python train.py --d_model=192 --head_dim=32 --activation="geglu" --norm_place="pre" --positions="rope" --parallel_block=false --init_std_qkv=0.0267 --init_std_up=0.0267 --lr=0.0108 --beta1=0.95 --decay_fraction=0.87 --decay_shape="pow" --batch_tokens=[32768, 65536, 98304] --train_tokens=581100000 --dataset="wikipedia_en"
Each number is 128 + 32 x the weight over its row's rms, rounded and kept within 0 to 255. Layers, rows and columns count from 0. The size above them is the row's rms in percent of the matrix's.

# layer 4 MLP gate, 512x192, rms 0.297, rows 130-164, columns 64-127
size [ 99  92  95 102  98 108  98 145 102 102  99 100  92 104  97 100 100  94 100  95  97  95  99  96 101  96  95  94 103 123  99 104  88  90  97]
[[166 134  97 150 148 155 135 165 165 126 156  75 135 145 135 187  47 130 147 157 121  90 140 119 151 139 107 148 105  90  77 140 171 109 151 121 167 149 124 153 225 136  85 163 102 103  73 135 155 158 146 129 145 148  87 118 112 113 105 136  89 144 188 116]
 [109 135  59 134 129 120  93 121 123 118 131 140 150 122 152 133 107 144 147 133 153 102  93  56 141  94 135 163 148 108 144 169 125  48  80  56 122 126 177 190  97 160  63  83  81 176 131 157 169 131 101 153 108 141 116 112 141 154 127  79 143 179  83  94]
 [ 83 133 100  95 103 126 128 159 105 146 143 158  88 159 126 116 139 124 183 114  95 127 107 145 130  87  63 109 155 148 126  75 100 117 148  83 132 131 145  79 227 120  80 114  91  79 114  60 166  92 183 109  77 148  75  99 172 144 132 136 150 155  75 147]
 [ 49 123 125  95  99 161 145 136  91  83 131 103 104 168  82 114 108 116 114 138 188 123 119 149 177 102 108  55 104 189 170  88 139 130 161 124 164 106 166 114 146 142 136 109 135 167  93 117 186 153 132 125  76 134 100 147 130  96 116 137 136 144  59 127]
 [ 81 138 115 100 100  80 120  63 149 135 150 132 135 113 120  89  65 171 133 118 162  97  83 184 105 134 107 137 121 182 167 122 147  57 141 120 126 181 111  97 117 152 189  59 124 150 118 166 159 126 175 137 113 114  86 125 108  96 123 110 124 130 115 142]
 [ 59 129 144 126 110 152 174 125  63 162 143  95  97 133 153  64 170  95 128 135 157 127  94 115 158 155 117 116  67 143 194  83 112 125 158  97 131 118  87 164 189 109  79 194 142 119 107 122 103 163 163 106  95 130 121 117 154 164 152 160 113 155 141 168]
 [ 98 145 199 183 170  74 101 123 119  61 165  98 122  97 142  85 102 149 122 162 136  52 110 107  52 129  83 105 108  74 210 111 160 137 126 126 152 165 146  97 144 136 110  84 157 138 183 117  86 165 131 110  48  60 158  97  79  76 123 123 173 144  87 153]
 [188  80 123 167  73 114 156  98 113 106  75 120 134 171 121 162 162  87 130 115 159 178 145 134 153 166 114 169 137 132 109 132 151 141 135  96 199 107 146  93 125 133 125 142 166 117 155 153 164 146 128 160  52 125  91 127 120 117 116 157 144  75 173 105]
 [171 128  98 130 130  85 139 196 107 204 140 146 112 120 175  74 121 137  83 126 138 108 136 106 142 141 161  98 154  99 138 137 100 154 111 132 144 147 110 133  95  83 177 181 180 123 106 146 150 189 111 126 155 136  80 189 162 121 148 157 114 141 133 156]
 [153  69 118 127 133 138 128 145 102 117 146 128 109 112 106 136 108 186 102 129  94 126 132  84 125 141  93 114 134 168 138 119 101 136 123 175 140  47 182 165 124 197 135  95 120 157 169 163 149 144 114 163 142 131 178  87  90 114 132 118  99 125 150 120]
 [ 85 127 165 127 133  90  68 112 129 129 109 168  99  91  90 134 104 113 144 134  63 190  76 154 129 133  72 120 155 170 120 180 131 150 108 137 129 132 207 144 112  97 184 173 115 153 188 116 154  98 159 134 165 145  87  51 149 165  91 126 186 108 140 186]
 [116 157 131  99 108 155  70 105 112  59 132 125 109 122 145 113 130 112 139 134 139 112 105 141  96 160  79 101 133 172 118 104 115  96 194 147 144 137 105 148 130 137 107 171 177 106 199 104 160 153  95  61 104 114  59 132  99 162 119 132  52 153 164 118]
 [117 109 117 151 110 107  69 107  92 116 127 140 177 117 171  96 131 127 144 122 118 141 115 128 166 120 134  78  81 207 192  79 154  55 150  83 122 137 115 153  88  75  82 108 116 147 102 125  95 140 128  48 108 118 156 161 141 143 112 134  90 145 138  71]
 [117 144 124 101 146 111 125  64 141 127 109 152 115 155  78 164 127 111 175 106 148 106 165 134 105 129 158 153  87 132 154 150 160 172 155 104 153 164 159 192 160 181 161  75 131 185 120 106  94 113 127  87 147  96 163  68 137 105 135 128 162 161 100 143]
 [ 86 134 119 149  69 167 152 176 115  82 154  66 134  99 119 146 128 134 136  84 157 129 176 135 137 119  39 132 169  92 104 131  89  89 128  58 150 213 151 115  94 125 146 165 119 109  75 162 164 115  97 182 158  86  97 141 132 151 159 132 167 167 138 133]
 [140 147  94 182 206 103 128  76 122 137  94 103 118  92 159  99 103 148 170 140 104 131 169 160 155 150 159  80 132 170  74  86 161  65 102 145 164 103 118 170 172 154 209 129 182 103 143 116 129 169  78 123 133 156 137 111  98  94 121 112  67 120 128 160]
 [163 164 157 148  84 130 119 141 131 142 161 160 113 137 114 168  86 144 119  82 133 117 189  93 125 201  91 127 157 144 115 151 168 138 191 130 125 176 139  69 121 150 129  89 120 107 135 107 118  86 156 128  94  96 131  97 175 155  74 100  61 162 147 104]
 [ 97 139  94 135 137 107 142  99 159  67 171 150 103 115 215 121  85 102 136 203 117 107 152  89 136 129 123 141 161 137 115  52  77  98 159  47 138 132 188 106 151 139 106 153 103 115 182 147  87 176 139 117  99 135  95 127 141 134  93 112 141 112 144 112]
 [151 124 147 163  90 144 161  96 124 126 136 144 110 126 147 129 120  91 131 154 113 180  93 182 192 149 174 155 150 134 131 115 130 137 111 157 144 134  97 103 106  85 118 133 127  63 142 120 100 148 103  68  91 130 122  99 174 153 104  92 103 146 144 126]
 [121 164 139 123 149 169  85  77 138  87  67 146 160 126 101 143  73 160  92 144  93 119 218 145 101  97 103 184 135  96  60  81  92 109 145 114 136 130 131 152 139 167 122 103 208 133 142 194  47 171 146  98 125 144 122 122 181 149 139 160 131 128 107  86]
 [ 96 157 152 180 174 172 141 124 112 150 119 138  31 177 129 157 126 106 113  64 170 143 139 127 121 143 125 189 144  96 109  98  93 177 108 177 144 103 161 116 177 126 176  40 173  92  92 120 122 101 100 120 150 121 138 131 146 174 153  96  84 162  99 151]
 [129 155 111 144 118 111  64 123 148 147  99 110 105 131 173 127 137 151 133 168  77 148  79 131 165 132 182 155 133  93 125 128 119 118 110  65 154 139  38 193 130 143 178 148 161  96  88 117  76 125 117  79 105 108 115 115 169 213  74 119 200 117 132 112]
 [128 133 132 150 141 101 141  94 124 130 190 130  89 182 158 154 143 163  92 106 113 122 129 112 149  90 149  77 154 104  79 147 114 137  86 143  66 117 108 100 142 112 119 150 150 116  99 111 144 124  96 155 143 112 121 128 115 105  93 170  99 162 113 111]
 [172 139 111  96 158 129 201 131  87 143 109  73 163  19 124 158  86 139 125  90 139 130 106 142 129 152 146 120 127 107 175 146 113 146  64  69 162  87 129 123 114 161 127  99 160 165  71  92 152 127 148 136 113 160 154 158 125 116 118  93 160 117 179 101]
 [152 127 124  90 102 105 163 123 187 140 149 128  85 146 136 100 111 148  79 151 150  77  91 118 216 129  92 127 129 106  97 104 146 107 158 125 135 140  90 158 141 145 122 146 118  95 136  95 169 160 153 139  95 155 156 165 160 165 136 138 140  78  69 151]
 [111 182 106 186 142  93 119 135 148 156 151 105  92 142 125 136 123 123 157 128 148 114 156  87 103 144 150 113 116 133 125 116  79 142 169 108 154 166  66 125 128  84 199 103 144 183 187 107  68 107 112 175 132 196 143 142 129 101 102 107 180 104  80 119]
 [145 131 175 179 136 127 121 164 170 184 169 124 132  69 157 126 122 142 112 138 117 144  95 160 166 116 110 135  88 163 141 142 191 144 146  85 138 195 145 101 128  75  59 100  86  97 148 146 147  80  98 142  90  90 106 218 146 135  80 110 128 105 109 120]
 [131 190  51  79 116  83 160 144  90 109 113 135 172 176 102  93 120 113 144 145 159 195 123 151 125 161 121 133 184 118 145  72  88 151 107 143 119 111 192 114  69 123 141 140 161 151 141 157 152 114 132  98 193 139  37 104 140 120  89 143 138 144 130 104]
 [167 130 162 143 154 135 125 155 194 121 171 144 105 127 108 100 118 136 186 111 118 122 155 128 162 119  97 110 110 140 161 108 112 135  54 184 135 158 110 159 131  88 116 126 121  85 152 151 119  91 117 136 129  90 216 135 108 100 140 130 195 128  71  98]
 [167  72 103 172 133 114 127 114 112 105  86 109  97 111 146 159 168  85 142 107 137 123 149 134 135 143 128 124 138  98  94 115 123 146 130 111 155 115 146 104 187 125 144 115 119 117 168 151 136 182  66 122  57 124 100 112 179 168 109 157 146  72 114  78]
 [135 153 123 155 135  96  92 134  88 190 137 105 145  88 193  88 105 144 151 174 115 126 104 116 124 114 138 133 136 218 156 162 160 105 118 131  96 116 114 141 113 128 143 133 159 140  99 117 100  77 213  90  76 132  96 119 130  92 118  79  36 221 108 159]
 [138 127 159  84  71 146 100  65 152  85 126 170 107 155  85 137 128 180 187 132 125 144 160 130 141 110 160 109 149 180  72  97 151 143  90 101 111 156 169 179 164 135 128 132 126 101  84 154 125 156 138 123 106 129 140  77  54 116 148 110 117  96 182 141]
 [157 100 102 136  92 151 110 155 164 110 114 156 194 161  91  96 128 153 156  94 163 151 132 168 120  88 158  97 110 123 170 168 173 185 105 159 144 179 200  96 121  99  93 130 142  81 146 111 149 111 138 153 173 128 138 192 148 109 112 195 133 178 135 108]
 [139  46 100 137  98  76 112 144 147 127 135 125 142 162 149 162  58 103 154 148 122 151 129 131 106 139 130 142 158  95 129 120  92 156  78 156 130 150 100 128 112 110 113 117  89 149 143  99 145 102 163 107  77 114 153 173 127 155 162  87  60 108 158 178]
 [104 155 154  94 170  90 154 123 156 127 124 107  93 176 190 183 114 135 134 153 132 144  89 146  94  90 108  80 135  97 105 136  34 151 109 104 133  98 170 122 170 116 105 172  76 151 111 138  91  89 108 152 140  94 114 161 110 117 103 172 117 132 103 129]]
# layer 4 MLP up, 512x192, rms 0.317, rows 130-164, columns 64-127
size [ 99  82  95 104 110 115 104 206  96 101 103 100  91 102  97 102 100 104 109  89 100  93  97  86 105  92  90  95  99 150  91 112  88  89  93]
[[117 121 152 104 103 161 129  97 163 188 123  98 151 125 153 147 197 105 124 161 129  99 114  47 144 192 115 181 138 137 159 167  75  99 127 150 123  77 121  76 157  99  38 143 107 161 110 138 174  95 122  99  75 132 141 101 141 143 164 150  77  92 150 124]
 [ 97 121 142 168 112 119 168 193 121 161 141 151 161 125 106  91 126  90 150 142 145 139 126 134 126  72 129 141  97 131 157 154  94  94 157 159 119 131 117 117 120 120 170 186 204 168 135 110 132 101  88  90 128  54  86 139  85 175  97 151 149 104  66 128]
 [ 94 148 126 123 143 162 129  82  56 106 137  82  79 138 163 171  98  99  37 113 157 156 132 100 197 130 101 137  89 137 146 138 121  96 173  94 194 192 118 163 177 149 182 177 124 107 144 160 113 170 150 126 175 148 122 201 133 136 103 134 106 108 143 161]
 [114 192 113 188  89 135 174 123 101 145 177 121 123 138 114 143  65 101 131 128 131 146 128  87 110 116 177 152  76 157 165 130 150 144 124 129  99 133 168 140 117 102 103  63 151 108 123 142  94  78  70 129 121  62 187 125  84 125 145 124 140 129 135 137]
 [ 83 181  96 155 145 153 135 137 115 120 183 160 117  61 137 105 140 170 148 180 158 143  58 126 160 178 139 119 148 186 156 148 157 184 133 111 168 195 144 155  92 206 123 114  92 115 158 171 104 100 104 190 143  99 115 122  90 118 116 164 145 127 149 145]
 [165 127 154 134 167 143 108 133 114 125 110 135 119 107 127 116 104 128 114 164  77  87 126  65 108 101 148 128 104 120  69 118 155  93 166 192 133  93 108  92  89 169 121 110 140 131  85 116 129 162 124 175 118 100 127 149 118 179 133  94 146 140 178  72]
 [167 131 136 119 137 117 115  80 144 114 104 133 129 147 145 122 135 100 165 156 126 104  94 127 136 120  77 131 108 125  70 127 112  91  95 171 100 173 179 114 153 204 147 122  92 105 128 117 100 193 100  46 109 107 125 147 136 117 175 158 145 107 111 165]
 [ 73 184 126 111 133 141  82 149 150 145 143  91 142 109  95 121  82 180 123 153 145 129 120 108 102 120 156 115 112 114 148 136 125 137 116 180  66 121  93 164  89 170  72  98 112 123 105 111 129  85 162 102 189 129 136 158 108 150 139  94 103 152 116 147]
 [174 137 140 154  55 120 163 195 121 149 131 112 122 169 128  86 171 173 164 102  98 149 124 106 196 177  66 122 113 111 197 121 101 171 114 132 142 114 164 154 135 119 158  69 110 139  12 112  90 137  91 141 161 146 122 151 156 135 112 154 113 104 114 146]
 [150  85 114 136 107 159  85 104 133 118 137 130  76 105 117  98 116 106  82  60 145  54 140 108 143 137 119  55 136 119 132 157 134 127 161 164 150 107 131 135 162  98 176 100 107 167 113 141 126  92 119 111 151 179 144 102 111 130 124 172 141 121 166 214]
 [166  89 171  37 131 131 118 137 145 109 152 142 131 132  79 124 134 109 181 145 111 118 155 105 139 101  87 122 146 122 169 120 183 139 148 103  97 165 143 181 105 117 126 161 146 152 128 124  84 103 120 114 144  73 120 160 155 131 109 125 174 149  96 145]
 [107 139 141 148  52 143 132 107 129 166 160 154 109 146 143 115  41 117 107 179  22 100 126 131 135 110  98 134 131 127 165 166  41 107  87 130 152  61 111  99 165 167  87 103 101 182 148 174 122 178  52 151 104 189  85 112 147 181 153 171 176 140 150 111]
 [127 105 104 116  99  69 167 149 133  44  98 147 126 149 125 143 134 107 174 132 110 140 147 157 106 164 102  75 106 154 124 203  89 110  59 126 101 155 140 143 149  79 145  93 121 124 160 107 106 127 114 124 137 109 158 168 119  99 133 138 131 175 157 115]
 [140 126  91 109 113 129 100 110  95 134 126 206 123 121 121 103 192  70 167 164 161 163 105 139 167 149 149 128 157  84 121 149  89 157  92 118 101 112 121 146 106 117 131 145 148 177 143 130  95 153 143  85 125 174 131  76 119 117 205 138 148 174 159 161]
 [120 164  75 109 101 167 142 156 196 136  58 169 100 111 138 193 139 139 106 128 148 146 121  65 176  45 127 104 113 120 146 123 140 157  77 106  96 105  77 110 136 174  69 162 195 188 106  75 119 126  88 148 128 139  92 107 120  97 105 138 117  79 105 106]
 [221 115 134  89 116 156 112  85 158  84 116  64 147 109 144 114 161 138 151 131 106 149 156 112 176 115  96  84  92 132  61 145 107  44 122 138 160  91  74  89  83 122 108 135 140 170 131  98 137 162 109  73 125 140 100 138 154 107  62  98 124  96 186 134]
 [153 167 100 127  83 120 153  96 116 114 136 117  46 112 104 124 168  76  94 125  67 112 157 143 130 123 184 156 144 161 137 116  59  97 138  97 119 169  90  84 184 182 129 151 148 143 127 108 160 169 125 145 159 101 102 120 151 113  89 128 207 156 102 121]
 [188  95 163 129 120 158 171 133  56 155 166 139 160  93  69 179 111 134 131  91 119 101 162 113 134 149 111 158  97  83 110 166 175 174 118 127 114 101 120  89 168 121 132  92 123 112 151 180 174 117 128  72 155 153 111 129 127 133 141  90 125 116 118 167]
 [ 98 109  71 124 136 124 112 109 104 177 117 135 103 150  95 160  84 198 106 109  30 110 158  88  90 158 114 124 175 142 126 133  67 128 129 127 109  99 148 160 119 142 161 147 122 147 149 127 103 156 116 112 139 123  85 160 103 116 115 142 116 151 185 163]
 [142 169 166  99 140 156 161 121 178 190 108 112 134 120 109 177 125 231 135 148 111 110 134 149 120 103 152 130 116 136  56 105 132  98 139  80 161  96 112 142 160 122  80 111 142 155 124 152 121 150 105  90 145 178 177 162 182 111 101  91 113 146 121  77]
 [177 112 106 112 112 160 103 165  95 152 166 100 165 113  73 159 148 119 181  84 157  69  91  99 144  82 122 148 149  74 142  82 119 179 131 171 193 153 149 171 104 143 133  90  79 120 102 118 135 105 137 132 124  86  85  86 142  94 132 197 140 109 144 132]
 [ 76 154 142  33 161 157 180  78  95 170 178  96 140 159 108 106 152 156 104 129 175 130 112 117 133 166 124 101 120 126 151 127  95  96 116 160 151 136  91  88 150 151 142  93  87 109 102 127 118 103 125 137 127 124 139 180 104 159  91 142 139  90 179  63]
 [143 141  80 141 137 111 135 185 106 145 169 102 144  77 103 162 110 150 124 140 207 101 100 129  99 139 152 166 105 128 122 169 146  90 129 180 144 116 132  93 177 144 145  98 122 145 135 177 193 149 147 115 126  80 134  76 112 102 150 115 122  94  46 126]
 [ 85 107 114 158 134 149  20 156  78 101 139  93 121 125  79 167 116 183 155 121  94 132 117 129  97 147 142 192 178 169 142  92 122 150 130 189 126  99 105 185 121 159 125 114 197 173 182 134 113 123  88  60 147  87 152 109 101 142 135 131 183 109  82 114]
 [204 111 112  84 132 135 110 193 105 146 135 127 106 106 128 119 132 103 162 145 139 110 113  76 118  66 111 177 151 114  69  90  97 180 143 104 114 123 187 127 124 113 101 119 102 131  96  87 109 134 143 131 138 120  68 155 149 127 118  97 183  93 122 108]
 [128  83 176 153 167  76 124 183 173  52 154  90 140 118 174 155  75 134 114 126 133 110  85 186  82 149  88 129  90 121 145  87  96  48  78 161 152 109 142 155 109 135 196 127 126  85 150 130 130 130 192  85 120 122  55 132 136 104 115 157 125 161 151  85]
 [206 115 166  89 120 131 172  83 130 112 154  89 109 110  90 108 117 112 140 145 108 110 126 124  95 123 121  76 149 127 125  51 150 154 155 108 184 131  94 110 126 114 142  97 133 131 145 181 102 104 161 147 113 158 166 177 132  81 102  65 114 149 121 127]
 [122 128  81  63 124 119 182 125  90  95  73 129  98 181  81 113 113 143 115 110 164 148  93 136  95  63 126 116 130 101  94 113  89 108 126 142 121 186 129 187 135 108 128  81 140 105 172 159 118 157 173 134 164 129 107  56 170 157  89 185 127 125 164 154]
 [ 52 126 120 179 146 124 145 109 106 144  83  53 135 152 157 150  99 114 122 105  53  96 110 148 137  90 138 123  77 104 144 144 158 131 141 100  95 138 124 140 160 136 130 124  79 158 114 145 151 167 109 151 205 112 176 127 113 126 107 121 117 122 176 187]
 [120 142 127 127  95 123 128  79 141  39 106 145  46 165 147 156 136  89 194 113 186 147 127  88 158 104 142 100 130 124 115  33 152 104 128 129 182 128 108 116 111 130 176 155 139 128 123 134 104 163 140 213 112 114 124 157 108  84 117 126 106  90 141 108]
 [189 110  90 101 133 142 111 110 106 115 115 111 167 134 107 121 115 149 177 169 141 116 141 147 170 145 147 101 113 128 138  77 100 109 165 166 184 179 144 130 148 133 127 104  76  95  64 139  89 136 100  63  89 139 105  71 128 139  98 130  85 105 133 116]
 [ 82 146 196 128 161 160 197  49 172 141  87 174 119 133  48 144 120 141 155 145 127 190 142 162 160 100 172 132 141 162 175 157 179 141 101 113 131 148 170 156 111 132 162 112 162  13  88 141  69 147 113  98  98  99 129 122  92 145 110 109 119  96 142 110]
 [140 121 154 171  88  98 118 105 100 193 165 139 168 131 174 162 157 126 108 123 125 129 108 155 128 131 123 146 162 168 191 132 128 132 121 103 102 163 139 146 172 137 177 142  88 166 108 181 120 126  63 111 154  54 147 101 151 165 154  89 148 111 216 168]
 [133 144  93  92 140 175 122 140 126 192 132 199 136 104 106 100  97 138  93  46 108 119 163  37 186 122 182 114 101 162 101  76 141 116 117 158 139 121  94 153 135  97  81 122  84  71 181 100 121 127 119 101 117 134 137 147 173 101 125 101  79 150 145 148]
 [ 73 190 138  80 165 126 174 171 145 118 111 128 116  76 181 142 104 102 171  96 141 116 153 136 149 145 123 169 138 107 140 100  68 126 104 155 141 121 150 108 199 166 163 158 183 148 161  93 133 167 191 124 109 113  57 163 128 118 166 151  68 122 154 109]]
# layer 4 MLP down (transposed), 512x192, rms 0.212, rows 130-164, columns 64-127
size [ 96  92  92 103 104 104 101 119  98  99 104 105  86 110 100 101 100 101 103  90 102  96  99  88 102  98  92  97 101 111  93 107  87  90  90]
[[124 142  57 149 204 145 149 108 152  90  82 145 169 146 106 107  69 158 132 119 185 112 120 115 141 137 151 140  77 144 190  98 161 134 121 109  81 126  71  79 109  97 161 182  94 119  65 188 177 147  94 189 140  71  95 126 136 117 187 141 134 175 111  90]
 [154 136 167  62 114 141 156 159  84 143 101 152  78 115 135 112  98 118 153 121 176 159 139 166 199 151 114 139  96  49 153 130  88 103 123 142 148 145 208  93 235 179 143 121 166 159 135 255 159  85 143 145  96 137 124 124  94 110  88 112 127 112 126 114]
 [198 166 140 114 125 133 128 161 189 191 115 153  89 117 157 118 112 154  83 122 106 107 145 150  85 153  78 189 155 131 161 118 144 105 107 155  97 148  82 135 187 136  76  59 171 133 125 206 122 115 117 135 140 175 125 117 136 109  83 102 148 108 144  90]
 [172 165 181  89 157 112  96 136 109 141  87 184 137 161 178 175  66 123 109 193 159  58 125  89 133 118 123 151 100 139 116 136  89 162 122 177 128 110 130 122 147 101 104  98 135 128 121 165  91  96 150 141 148  99 126  89 173 187 142  63 128 145 139 127]
 [146  99  71  92 107 125 142 127 129 135  96 155 102  86 112  80  83 120 173  98 125 108 143 117 125 135 105  87 142 126  86  69  80  66 192 136 177 148 160 110  71 181 150 169 168 108 123 133 161  96 153 120 115  84 140 127 148 141 202  24 106  95 128 101]
 [142 157 142 108 150 130 146 165 160 177  96 162 111 141  93 114 110 178 120 107 135 123 175 166 118 147 141  93 168 111 116 148 121  70 151 198 111  87 155 130 121 119  78  73 161 121 131 190 111 199 100 133 111 159 127 114 100 130 117 107 131 135 100 121]
 [193 132 145 171 112 119  85  80 120  69  86 138 167 114 159 146 148  84 132 156  63 181  89  88 112  95 131 179  90 139  76 118 181 125  55  61 154 158 113 143 123 130  95 124  84 123 104 110 125 159 131 132  95  95 126  99  94 140 118 155  57  96 115  74]
 [105 165 172 152 135 174 102 164 126 157 134 137 134 179  97 119 149  84 136 132 106 117 126 130 101 122 179  83 107 125 149 152 159 110 130 141  95 143 188  92 142 124 141 120  88 124  88 255 117  99 122 157 131 142 160 116 126 163 117 175 158 178 158 141]
 [ 96 156 111 148 166 128  99  58 129 120 114 117 142  58 117 156  88 100 174  95 109 105 144 186 141 131 147  88 164 125  84 130 130 113 170 108 157 108 110 136 168 165 107 103 139 108 162  66  90 114 126 115  67 128 113  91 111 148 138 153 132 119 112 115]
 [ 98  92 107  71  86 171 129  77 122 169 107 233 187 160 122  94 125 106 153  75 118  96 148  76 141 125 190 104 128 164  94 138 121 130 103 106 183 154 101 126 115 140 110 145 148 162 108 136 140 123  86 116 147  94 168  82  91 113 112 127 103 146 104 111]
 [138 121 123  51 122 143 149 146 153  86 183 110 118 156 123 117 150 158 186 206  87  85  97 137 145 127 143 108 142 143 154 147  68 175  86 117 108 113 127 115 128 125 106 134 148 126 151 105 119  83 190 171 120 120  60 127 194 127 182 135 187 101  87 127]
 [109  95  99  58 181 161 115 166 150 138  83 127 133 144 110 139 130 151 171 109 120 119 183 111 166 118  82 100 150 124 130 157 103 166 135 186 197 123 132 108 134  99 158 113  78 150 103  96 112 175 111 116 129 188  97 150  87 159 127 139 180 149 122 126]
 [138 146 168 152 149 162 109 161 107 133 149  96 132 111 123 117 186 127 102  91 123 128  48  58 157 114 113  88 142  75 130 152 125 149 124 114 198 131 125  94 128 110 155 142 155 131 122  15 129 129  92 135 179  51 120  97 104 157 162 152 112  95  91 154]
 [138 134 118 149 162 112 127 164 136 161  88 153 133 117  78 138 140 139 142 127 119  90 109 150 143 120 105  66 116 111 109 145  78  94 103  82 151 104 118 100  81 130 126  80 110 198 188 150  95  86 121 180 121 166 152 185 153 151 200 108 128 121 114 201]
 [131 137 149 206 114 107 130 119 109  79 120 106 150 136 145 143 136 148 100 174 133 136 132 123 135 158 130 148 177 187 113 142 124 126 135  85 157 133 115 130 118 135 179 131 141 139 112 173 150 115  95  94 130 110 121 173 102 121  87  98 153 125 160 127]
 [ 75 150  48 100 240 102 128 115  89 130 164 155 139  79 120 108 117 177 168 139 120 171 120 146 112 119  99 117  80 119 105 104 130 158 117 139 136  56 128 127 129 163 119  96 134 117 199  89 165 101  78 140 130 147 114 161 116 152 157  92 102  85 190 212]
 [147 115 214 128 124 118 131 102 153 145 156 132 177  49  75 108 108 106 119  75 109 103 123 112  92 169 101 152 161 136 160 123 149 190 156 161 150 173 135 107  71  79 199 102 118 112 124 145 169 143 194 105  77 149  69 100 103 101 109 116 171 135 122 132]
 [132 143 119 164  94 159 138 129 101 123 122 125 120 151 128 130 130 124  96 109 143 158 149 139 162 130  78 128 105 146 125 148 163 205 140 121  72 103 118 139 141  75  30 102  89 126  95 177 169 157 200 161  94 120 174 141 175  64  95  94 105 112 166 168]
 [169 166 148 209 149 169 130 167  36 143 191 120 163 182 110 110 157 149 145 123 129 142 171 210 100  87 116 104 145 121 119 120 119 165 128 100 146 131 165 188 129 143 102 139 155 143 102 200 125 129 160  51 121 141  89 145 183 112  94  89 118  91 133 178]
 [115  13 123 113 161 135 136 149 163 142 143 124 190  84 178 125  92 111 103 101 143 199 110 138 154 156 136 159  89 115 106 126 175 137 144  97  71 200 142  96 100 134 176 134  73 137 130  76 135 139 151 130  95  68 107 155 134 148 148 156 156 162 162 185]
 [135 119 145 169 203 140 142 132 133 114  80 118  75 130 160 122 146  49  32 138 175 115 112 138 158 164 163 141 122 149  30 172 106  92 146 174  76  92 128  90 156 146 116 124 145 157  98 123 111 150 114 185 147 130 133 148 142 103 134 141 111 172 168 135]
 [115 141 112 156 140 103 121 155  66  59  98 154 155 113 106 126 125 160  64 129 109 137 112  80  58 179 176 115 132 128 148 123 149  86 146 144 104 116  89 144 103 111 172 138 148 130 104  61 175 102  76 157 110 143 138 161 121 130 184 132 130 172  89  77]
 [ 72  88 158  51 168 149 146  93  95 111 130 139 149 179 138  70  57 144  75 123 105 129 118  95 142 179 143 112  96  86 141  67 138 100 151 151 116  93 111 149 170 138 160 243 124 157 174  96 127  42 104 146  68  84 142 164  92  90 120 118 132 134 105 123]
 [151 149 116 120 178  83 174 149 143 182 102 138  89 143 124 138 100 170 121 113  93 116 155 154 139 107  52 121 159 108 138  73 157 128 153 117 140 136 167  90 132  72 137 107 157  92 109 255 198 138 138 136  59 186 115 149 132 157 117  89  89 110 155  76]
 [140  94 127 137  98 215 119 136 143  80  77 135 228  90 133 144 117  85 113 160  98 169 142  75 139  97 117 148 145 192 148 113 149 119 144 114  82 132  97 142 176 102 147 171 111 146 137 104 161 109 177 110 149 136 189 123 121 146 149 108 170 137 109  99]
 [150 117 170 121  86 153 133 181 163 166 113 106 100 193  77  86 140 167 105 129 139 113 112 156 124  45 140 172 174 136 101  34 178 118 186 152  97  86 139 176 168 165 197 194 144 138 173 125 144  93 107 161 110 151 127 143 162  84 166 111 114 179  96 139]
 [ 72 175  87 102 102 132  79 114 153  99 165 146 106 113 171 132 185 137 175 162 142 157 117 177 112 113  92  86 132 121 113 168 136 161 133 135  80 181 121 169 140 171 158  61  83 165  98  55 119 113  82 158 100 161 143 108  82 159 158 157 131 116 168 110]
 [ 15 146 122  92 184 166 126 170 132 112  90 109 126  95 178  97 146 142 126 133 127 154 132 187  60 132  89  94  98 148 124 161 134 151 122 147 136  83 132 100  91  79 114 120 141 106 103 144 135 123 127 171 211  83  91 107 182 124 154 181 184 127 101 161]
 [186 143  97 106  87  81 108  85 158  88 121 134  86 133 166  93  79 115 148 120 130 151 206  96 135 133  75 146 133 141 137 130 132  99  77 144 116  67 101 130 173 156  77 176  82 120  92 124  73 102 149 193 144  92 148 107  93 162  86 144  77 155 160  53]
 [126  93 125 123 116 114 181 101 148  65 108 103 119 134 175 171 156 111 177 151 175 127  99 140 118 158 160 114 129 143 109  82 154  99 157 175 113  83 145  95  83  98 150 179 137  79 160  31 127 174 111 130  81 113 111  92 105 130 144  95 132 105 157 106]
 [132  93 140 146 130 107  85 112 110 118 143 112 111 146  77 104 191  97 178  85 224 119 185 160 108 109 157 161 114  99 126 154 120 120 131 136 132 118  86 117 145 173 102 105  87 113 172  73 123 176 133 155 186 118 162 111  44 133 169 148 135 123 165 113]
 [117 136 108  74 132 150 114 102  78 107  79  95  87 129 130 141 168 160 131 168  80 152 120 151  95 109  94  86 106 115 113  92 133  96  51 118 106 177 107 145 147 202 136 113 130 107 162 183 134 111 164 119 155  99 102 135 104 110 141 128 128  66  63  64]
 [176 197  88 107 163 130  88 169 184 115 166  94 184 161 105 148 176 108 165 147  68 139 133 117 129 154  99 123 105 163 136 133 170 109 118 143 162 114 136 152 108 106  77 138 118 115 109 159 160 145 138  90 147 198 108  88 104  75  74 157  88 130 137 113]
 [ 85  96 138 173 132 104  62 141 119  91 133 187  84 112 144 119 101 150 143 139 182 158 147 168  94 173  86 168 185 116 144 169 195 174 153 146 167 155  87 110 109 104 168 124 132 191 108 119 121 147 177 152 131 109 122 115 145 123 192 148 139  84 162 134]
 [156  96 204 134 161  85 102 151 110 126 163  85 103 161 134 129 145 127 148 122  83 108 146 148 127  86 123 105 129 110 158 181 185 170 142  91 129 132 127 105 139 160 124 146 117 110 140 123  97 137  68  86 142 149 154  72 173 137 115 122 144 148  83 148]]